config = dict(
    n_head=2,
    head_dim=64,
    vocab_size=2048,
    bias='all',
    extras=['capped logits'],
    init_std_down=0.00902,
    optimizer='soap_variant',
    decay_fraction=0.949,
    final_lr_fraction=0.0,
    dataset='wikipedia_en',
)
Each number is 128 + 24 x the weight over its row's rms, rounded and kept within 0 to 255. Layers, rows and columns count from 0. Numbers have three digits each. The size before them is the row's rms in percent of the matrix's.

# layer 7 MLP down (transposed), 512x128, rms 0.159, rows 443-511, columns 0-63
094:102126133130106098107148099155144121149131118121137147079155178130128140119137090156148150126145142093106105175105151112107110149145134120088151079134149140141108105126102075135072153096133133
106:134147156097094181113093125090140123115111185157113117148136137134131130127088151103121130134152155141106137068140136126082178158135137181105138150085130123173103101128116131116148153136088128
100:136138092095140145101159127117151095091118126144110141173152148105116147104137178098128134113115120091101129136140138114112175134149146141125165135120107122117174153157071106154152090110125124
099:144144092124143130162117135113152150125147135165118134165115115153145170161198137091121185135110154097085100105149116108103142084125106109129124167158145156172117158113145118144132133104139132
107:178142121156172099145145128172117119107075152149098128146102076145096145131128145086152123125102166145120129114085146124137134114134102141170168113104133070150172135118150148120130132112130110
107:132139136139118126121113156119108123129132115108120105134116084097102153150142097131167142149073109127105130108071148058142108159107152122129126100138141140143168139106135137097152168109131126
105:108084131133134143155166107155052124099115162127155144157131129151121114177125120098117141123104106140149124099151123080137088132091137162108122103127129092138097130120118152121134150127109128
109:090185114137110109167152125114135158118098104110077131106148113085092152079131120123112135127138117143130142115151117144097136104114138131095106136081097128138085132150105090136106128146136121
098:116048128131118151145138113212149144166094132123118147160134140107118154119130112146138062144139112104137116135151121105127125144119178105147089134128132107112132140102153094115175122084158138
094:121135122123148133110106140110152095130130115120117152138157102160123152109119129133119112136091133115193133135120116102120159127134116138125156181171155084176164099138143102184136140144121130
104:080135105123158133085165088141140103150167151116085131148121108138114151120134113114111110109116199127126143141095106121108135160106103149140121138143100136127106144097081143107120116163108102
108:113124109127133150142141126136157116163137155135164115179084135112093087164135151144098114129154130098111122168146134109136145152100145082143132131185123127123158110093149122134154128086125155
118:121122131111097106137109149138142142146099115141195145113160135154160126155135158143136093102117100131114144038103166128159133127137134138122149143103119120150116125066147114117107093091131106
089:098150132146153065160161112116093153097143116142141148128132103117134118137116102174133135155131177134126137106096098106106112123096146079109119163104150073151125110095153135142098121148166155
109:109105143134114157153096133139123133160157115139118090128136156109123071137134114068130159134161116130124089149159112124121121125137094081168149123153119171148090127089155161139098126157107125
083:150136146091128098126137112145188163080104128115126115175137124133111090131147158089131130117115112148184145108128093143057126146116149150143121152134102108116150155117106136116165135123204137
085:091100150162190138113120128140131114140115147162092116107142149083115116134193164125115148087129152150135145192162138134153110144130128157121101146158160090102105134090120133152147142156129127
096:099133140090117128143083114177137153100110170129155125109108112134135132145079147143148158089128102156096090149116120149123142115119152128124157100171090147169126142108125124129129145154122110
088:139143101117123143140137149089111102104108140134142144106115060103129115135189145117136143134116140117102153075130114112116090143141149145087153136086101117166119124104131120117139129109088124
090:136124147134158084118140124110177113075146141180078111144118140102116156116138129070104141128090143115079128149134125154085138115121113143137128117097129119149128139089146152107096162108106131
098:107118133092130106122126144131078112136154145150069150123116125137120103145168130152168089176121117158122128144177149130128140062116107129140157137125092109116091080138088104125145112078122096
097:144131098135132132134155125133144079123141152132196132140140110118133176137164113097116151151157146120117160115141129154164130099165126120106159116105142080109148154072102087137132142101129118
102:145117137107124157119124116107106148153149156124088114133136132119121126141128130158119119117099126131159163125138089099156146135101164112138101134143125146106108091129131193139129150138105120
109:138157076130153093083132131133157114145150132087125123128118099137139142142124148106087134048098095163100080125141144146172141174108141121127138101123154096134114137150139152117131096136129149
113:120144156153125104118182108121102150104169117124138070118093103138139127138154142162120098051101145146112102161117112102108166129163099122063115115106140159129117111128121118108121142145107118
099:134110165175130140154144115113130153054140132158118137080137136109137104157117161155126084121161154112097135115142092129154145179110119135115127140165144139142132141159154130135141171134147133
081:119141113119151133148129119112071126131117124126184174073140174080118124103083124124110106133134106143142121126130097119109147110091095151119107131129175099146085104104161154125109102099103132
115:092159140111143134136107090144127110136132129125078129129113119143082104141160152117076113119159116152139096155191108117143136106132091139138148138132122137139140136135155143138126170119141125
105:089137138110113128143148164131124117128129125137081138107168113164135150165139126106128130107151135104146098112161150145120087156130114089125173105166103096107157120159119107139144145146109132
093:067120172128154122142102131155100146119156134126116153112116111139190126142145109137173163131151152082166129135154101114115133114128136116104154136143172165107152119122119088109165139046160088
104:128130150132114142107150112118113095135082141103152111121109120140112149139128181108133156170141097099136148107144137145104135120149142127123145141108104101097155124092144166149169135079158102
102:107133145119150100122105071156109136148117131147060141129121142097130120119130131089133132116118090129150118144125158147127161132098146112152146137152122124146152126140086124088173109143116118
098:119108123139146069139102115140128144171120124173059159118142141131139114104128122116152131113079137116129096115118115155113122170147182119170134117082130111115107128099135123128179109162083164
079:152086083144111118148114157148124118133132145139150152157114096137132131142152174137107147153151111180124109139136117093117144139157130164122127159106109130192076140153145131148096150124100120
105:109125100116111116129148094146136153164122151144092129140148108080157107132124153120112135111117114152084068108067067159109176115135122104130160124139174117096123147120138096112133122126103152
105:077165133117127094111133140138124161112115100141144135106131112168180178086143100160134147147135126151114139142139105113150113153118158106098129116099149145141145094123132118113069125118172120
086:149128131113153111116089160116158104142119138161120151125152079086142141117121107132114146114137165139100159125162098114147157133128088094148073120148128133109100118083133135098118146089154139
102:116142151164148122108126164129181143107119160168158140116148115133164128106133110100095123122118136137129150076155129126165093102109108102123158155141124108171144137152147120097171116123109133
097:121181147099073139126104147152145133104133114167137171099116147165133119105131142129127154080137112142127121119144132082133126141144153115130114169105136111077135128095115107143119118100172152
102:134127155091140130126120116105164161130133106127155136121145158142109124131115163126145165118121125101126120125156085133090123086171086091152116090118125124133111124074119168075127107121119125
084:108113118160166137140123133138153134109138147103098146112118101110126159114114171087127118148143079120102132127123126122122154116144173123113133135149105129143092135129142103129149146136107179
114:126112105092148118185162116131105142166168133161125117123150061146136067093135123137125125133126107153132093140142140091103145180127137114118132125106130164148165127113084125116098153118128132
094:187118137144112105165148132138083115181119129111126125111142094132083143137115110155182120149115104110112124077136147119135133153128119129143149163133114172118126129146152115130155083080133164
107:109109136107137132162092124117123147121096156125178108093166145143146169130144142149115181130101107130128151123119128168123140114135132085136126094143154144092144131125141151141136107191099139
109:114155183158119130059076118135129121133121142150173139133102134056147134125155123153139141100099169150101093139119128121111124143156086151168105139134082124120139134128126155106123113144148140
109:145161171139124157128145107179128093131105158114109139157130122136152118142100118132131135148147144099134099114182109144088139113075126157125175107102123164134086167101101143131149091156118134
112:118133130118162145100150127132105128164140129138111095177124157138124139156126100108097140127124192139079117169114114160121114109165123144144130115133129061130105097091120110119133159094103128
109:146169094148124107077161128148124112153133117114166164159114117129137102136131121109123116135147110130114130114157152089088147119082132164132142155091093143143100098138105142116113124139166124
102:140110136146118116125125124131102154123122137131082123126125159169185160102097126149126102156123096113106145133088117131129131145094132067126112098147105138144079117128162153161142174153134133
104:122150133118128126118126109127135120156117090100168111146111120139113125109161140129102123130107147114124094148168150138128132118112109130187121171139113094139126136122147145119123121125135099
127:145104145155115135115164131077091123132161150140150110118111173122156122180145083178174118157133156147127127119098122077131177144115122106116133127145122161102098142123116113120172127148096135
104:114119115119123080121104102113135092153126122140154142086133084130147177111111136084093133165148131134119145139108129105117134146145139078142140115128134145148086113109147121151125163151158171
079:116149158090162148161096153149127148110121187108086127116126139106102102127156136130121137110137120130134124105141089141095148132129118131150144096153138086106109164132136138103119121096138123
111:109102104129117126081130174173159178099186113107128099126109148153116122160140154096121116111146117123158143152136123126133126105101082084143111118123112133063137077110116145112154096122081114
092:162126113125104152138119137117116091147121149152152142127144133141134091135133125116148101135166114140105101096148108160098112117152105140109093132146138162115079173136123144095076152138149148
090:150099143128125127144142143076132133164104107112175099145104104122093085144152118105154160122134081175104156108122093140127141120127125117177144150136131075120119157100105146126135121135134143
093:118156133087127139145131148143134174127111119135147079113086123130120120103140151120128134136139095140154112160141117115107125152125157133150132093155152133113104149086125113124130155114166131
113:086134164125143115137114119096103093140117098079091102092153127100088123149154131100125201129167169115113165160125109149138132132108134123062084124155132142121132123122117118096152125144130152
103:123072127128123123129103108111091125150123142139068166099130165081132129145099147123111126102188132116124127142143185095146112121160128158139045120136107124107162104075123147141123139132134071
110:103149183131115135143133144150143150137114121118147174136162162125092105173146091098156151157115133071104113107112151153179104095110118131107149099132119126131157121134151097132109117120173108
100:127131143143135132095125135168153138131147097142086094106166128128112139146122118094148082104088135108110113124099141149151144129152114125125165079154117123118114165184103139107072136129154099
095:118140132112142131107133170148099149123140144144156101122103063125127088129137108128139116098111149107105142094117152114135072143140096143109087117091101149139153136092119173072143125108116151
096:130144099104149149106131141104135110088132086140127160103136119107103123151101158140119096138103100168100139069121094124125165141131124128096122118124158115150099150078126136130114041113147126
086:134117110129121109135152130110121125111134123087095135070117143170175097105133129141111136131151098111104150118158112140120083137105103167133117142140119129153156158153150111137109121125134111
099:118138156105094154164095078120120130143130176121106170095101145140093123119092136144130137136112169119133126145127142107106147138141120165127114146105124105133100123088138138166097108117170105
078:101086111138112115137135138156112128096102136091158112141114142122137205117087138108142104136108121114130132105099083121128106139126172154125099151137119108105089151110181154137143113079144108
098:110110134113097125083125143147070144137170170112094160130169114103102111109164099121133141107126152129152157125149108163072112125136101102169112151113117106114089100128110132120129133112155136
097:145120151062152084100114108139139163109136113131103146138153122096142106146146136135126121145122105126120147147116162138126126135155130121130124117075125164125120102144117140099097112122182113
098:125097146110125121141104110154148175132122150107127123134111128139132139078127069103134123111098147115158138142183146122075081116148107123138090158144142120165060127154147120118122164089098139
# layer 7 MLP up, 512x128, rms 0.168, rows 444-511, columns 0-63
105:144086088109143116143118091113130109130120102135163153133099157112145106157095093166148110150116163177143084149157163117169113125131096135131090119132151125098099125140098165146123108126114138
094:133128125160113129126110145149145102126134149100143123085117091136137149189138153109095167147146111158134107100129128158133155144087111127157100156154165134124122097100136124091095123090079135
096:130120156119149119133123125126126109117154162070111099116089079138166106126135066113152167116132150124146140119127146106119150109111096113102112123150133125144113095157141124094124107112160127
115:137105110064076168115119162135111160130114134112134154139111160124114116133101104134155126138155093157131131143139109119145112131151135133126141104121154106121144089097154133166159138115147097
107:135151105114142105149114111136134194098105114097138138133172112119139123126153151132110147114172156179159148125109106093136130127123166175163144145090113091119122114104161123165130098139099103
112:096135089132135130121125058123118101148160138097155139135094153102154132154143150136090145124134171104140111135138117113128117128159111101111150108142102105124111083127156152158107125108096124
117:139151158111127100087098140179087136128124114157112119092154106141089147141080151152113149147115142147151114100127169145132136141142148163117116150120176096125136166147154146110081107106135117
099:121129129129149117121137117118100132137117096102124113128134120146125133125095107097091123135099161123104127097123115131179145076137131118127128085126170193140118133183118147137128133097203138
106:137119115155117114149140122113092111120094112089136117131108065146133113111115117141131127177128133127104116149116146098142120104145115165099158089144131119100107142160111118158111133122120149
099:143169174084086160156127128137105117106149116134146113138137142108128108150132124131169122141101084119135092116109079133139080137137132096125117161136162169112140114127166124151110064149138164
103:142113119134142128132140122163101156090151118125154103105120098116146159110104069092103109139146153153123136136099136086124151156167124141139185145110161116094151125161112116123112164143143104
111:079143160114084132117137147120108139132075105131142134111172136112158125136123130122111089131119126133122132125188135091097130132154124114123143136126095157146103088105113129127128061120139142
092:129138101166124163099133112105126116112182147116132080111151129115124128140112133120129125169115129131107103114130127095129158139108093113100095130106126131157098130147118088071153116150120166
106:132100165145115127123118124120107100092142126110135101135125124123131137125182143128091112085132129102166140152136133134135137155133124110105141151134147152168118127184118172099146109132095147
086:111154110121170151131126101125118144121155165124146134094103121167114111097157143147181163131147136120116103122134160180160086144137104156110129094116124116146102121148166126154119141143106125
082:177125120150083075147126144127106108102184130088110139142095141106127124108135156108136131147102153126094093125151106122177119167134151126151144116120121138133140181063129149127138105105114138
101:093059132147098120118152132110102096122121101139150089142118092113121106165083145128153079118113118168114152156132172152108139129143116112145115150100143121125168083148102142174103145121128099
096:128140110155124151131094137151184127155135129112129144077147172140159114182117115107097134146134118123111098161157112161155090080147138122126127154118124080113166148151151122107121103107150116
088:147125127079130119119179125109112081147157121096122145075135107131121121127118138153143163130128143136132159078136121112140102130145121145105118144137191165111129091123107073135115102137132147
097:132149121104154102114128145156110180124115119107128089169152152143121126151117144109092167076115087105136094136144114130129111116177150100090143134114180102133139130139146119130088159126126113
103:147168139147121148153116126123125133148149100145152132114105101134133129082137124156157106122110170146090176118130093111137147119152150132130126116163153152142180123099142144111164125144101152
101:135137109136114136100150120133175120119135139118130170128147093134168081092091145124112172148117096108177116102084126142128098093133144135058149155132162102124144133119174066108135127160129092
107:103140095135144107141132168116150093144133130108133147106093132155123152116125115152094094177133165170110135094108119105127121091120139099105143139128120148178117080172089110111170114133160112
111:117092121139143114144151130103129146105111154129161105128135126149100133104174111129099118138086110112153091124114115112071109147104172146149096119125146150127152118126160143156144117105107178
105:145156124153106072120138113123127121119134162110184144174131160134086151123143130127133204149154104133134145119146170105114128128162144165077154110106117133143139116122137115154108101138113108
087:116138105128118147087126144127168135122129169126078103104101180090139112164113140147079095099142130104135145141091091133129130114117102121095146156113153149090137138128146161123129109142158103
118:156094081151128110110160132148092143146141061086173117147130120134107125178095098133149124118105137109176117132116140156123114149138130104107132140127082154092122090117125157126077143124163132
090:147146122084127128145121118167133122113138136143150105112162150160164139109109151138134163130127166136127090119133112110111115070096130130102131112122135132109120109127091132134097114126099172
094:196153103134150138153130178161126127115119129161123122131220084129168099068115157140130071075140149130111148132133157135136150093137096111133160134126129134156144095120111152110103141123100112
104:152131151149136108137133151135151127082132135117143076132142141165143192143153139123117156156113111185135127101158149132126138113107097124119111107090114155165132112103104102053143116105107078
096:156106078117150134108150148147155142152094169143087085128106105121114132112110193133115145084132149132112092111153156137151141101164089120150144105142155112125185143132112133148102127128099134
094:144132116119077125129139094099114104121149134129116135128138133157184099114115129157110101129163120114148179123125075128147139130133114110145125121132146129121131126115103175104090118123130145
098:125171135115130097113112119106124094093130159111079053136143144131104087133117147117126101140100135118149124129132146157078102132153139068135097163126164125128148142146154133151165099130139141
098:135152114096162127153104134125121136136144139148137115144142107171106151098156141146148097152122100135087168079102092096136157138122114140173159116090108142119130105151133139180112106107092128
106:137190166109133135105082139104136150143121136126161169141150106159129172141128100180118174109142140098131114104150093139168099138121149148103154116105114123190144145125152098121114137179087176
083:141123134132088114128154129163073127115132175116072150147091123119127087114132150128112112157153159113150149124154140110158138139121123120111161123094166143125164119105099056166144166157139128
099:125160080112088156132128139110138175185101137115141136119153100104145135089109113121122122134147126152173142112159141116077128178102159162133113123131142162112138073157145111104136127135136135
099:138121084134152181151144165126129154116118109121132128119138126144122101134080105150121108114103112144094145147110132125130106098128138145109102139112156115127168147147108130120131120123092114
101:103090176133095123100131107099121137125126155119212108133099166120104151153123126156130081151149110137120123133138106147173127118131106124143135143083142112119111127146117151107113118123081145
089:158155097122118142125088131117095105123077151126173127132122166183114156117169144162095155124123137111129108173143075113136115137156103124140125160113143138117126139107145104162113127098126122
111:155099114100107131119134142131143115140150162138159102141149101146109098160131133112133130118111165154180148115141151154089188115170114167121135152131139132086112132132100142092131123139134117
095:185141081146129153134147111107137094130109099151085124118133135151099126113121168162108111118103086141125133178167116099156147151109106120125168109129128109131177117129139116108152107128168085
102:144133108103134137150132143158135121133131122102126140116154146132158155156095124081134111120118144115112066097155148098091089125151170097172120120131121138146157112123141162131099070098126130
107:145110153126152120115153160138106117106165110100142065129174116135151122109108111113121137124134146159134108125110116153149119103178124209096090153105123139138118134173146129162096126097133130
111:158142142104126087122141143123108105158132150125113130155155129131126134130140112112120124116117109150157123094088145119182130153144137069131107173132135105111159121119131101141101111118119130
110:115150065128129125126108143128149113080148178144130119096107122137136123088120104102158102147143121149152147101097141107125132116158108095121117105163160134167104110133121129094144148132151123
108:168166117154106115155158143177135159102141131099129118138134134113112080118153158142145154116120088120155112078107088100119157144147124123179111096157144123138126120155186112129165078135118187
100:148131053100122135095094137103120170141124118137088132124123142107099103119099135119132157175172161146135119104065100143144122163116108155124089117138115149120142121094143124116143089097099152
103:122152117147112156134153154113120144128098112119141145142112166100129073125098130168120123154115142136147190105117098149156128149131154084176103099132142123135115137155147154098129099140125170
116:180121144143139143105111143142081119119152113128148103149158071139148129117115100126113095177121133180157124098128123101130111159118152130143166090141125152153128148128122147171112122161156110
102:148160117102133135154106133085123180138124119129146116132134107099137125175130149123116138104121144133129130102157095119122116121124104137157102137127143092117127064154119102160133096101143142
094:127099145167145122106113134111173123151175124075132158141148170154144136119119151148091131134125116122142093090156142120105134114129076122161155135155141079148146172170132152109158121121112128
090:120152192147115126114092159123112128173113139138184136114154144154152138153128103146107102072103174157170122131181139162076118160141127112113113147133115131113115109118172130103124127103130072
095:127113116088142118174092115144095144092097143114137104095063106117107157146138095134152048128104125177145123170165106177133133105132118144129124140115145118126181151156150131157106121094111158
092:137161078160124139126114144126114095117117130118095135135140100185129109091122127146142104120135169110130108137079145137097080103150129132086156129121129093140139114121156139123170117101133117
095:150091119132143102078104111163077102104119153133114122138137169095127130138122116087081155153132124138091154110089132139109141156133170121120111128114113127107101062125142115131121112131120171
114:162118137141112116120100123166090144115065122162150164127155102114129094173128126082157127132097122143132097120133140100114122110139107147138126126107150167082152122128113154115156129095091159
103:122159158133107180148132122098126090111097114126162106135134152132129149135147086077139131102135129083147118183129128121130142183121099110150123128128163147093094102127146143133148126076116140
099:133091139152079130123131158154080078152160131153140152099116138106124152159108131146106103134083087157103130176109132123162113127135126162134141121081138116162147109123135161133136143148130071
095:113131136128127188120117142137097162089097109123135139157137139151131123165125148121116126133112093120145111121191122127140102128132119110132134106129097099159087125132107125098108116155108130
098:118108090149124119108095103148124077155128124152127145116116118159147120132109160144148078106070077127125138107089144135076116169125128096118106119115132115103133144136141132103091117155140168
110:122147160145181202069126137126130147155083112130129118146139137118142161120113098123142118115148157117135168131115103118173139111120196114126145146147101143109107106148138133183115127180151134
096:140145126124132157092156104179095138101184175142129155152094118115099153131135104110170132115107103062127128155123145124163119175142101113101137115117104126143095151115098107106170118143110132
102:143170149141121103140125128148090129121123173081106153124117103142100071133119103132124140111146114127150136180110130147112112138125139107140149078148116130190062119147095138125118106103121126
087:121150158112120108079119128152124152102138130124121111111127149171137129122171132146097149115143128118131118127137137130151109148108157171121077123175103130136169138160157110140139133164063108
097:108133086118059135121129159144160140136137131126156124096143144112130103162109133121105108131120120112155090123102146112145124037122110107147127130156145107174129162138132148120169123104081092
091:097111121161108139136091143113156147111120136132157099074175141119080126090129100143091100078111125110083115118119117083141091109100159143126147065147130160150129150151116139155146166138115096
099:137149149139127144127137123149188087124107143127136173119127121131115198133143067127116117104134144110156112143080114118164101061150114102092140111135104136153136107132103112130138123125102136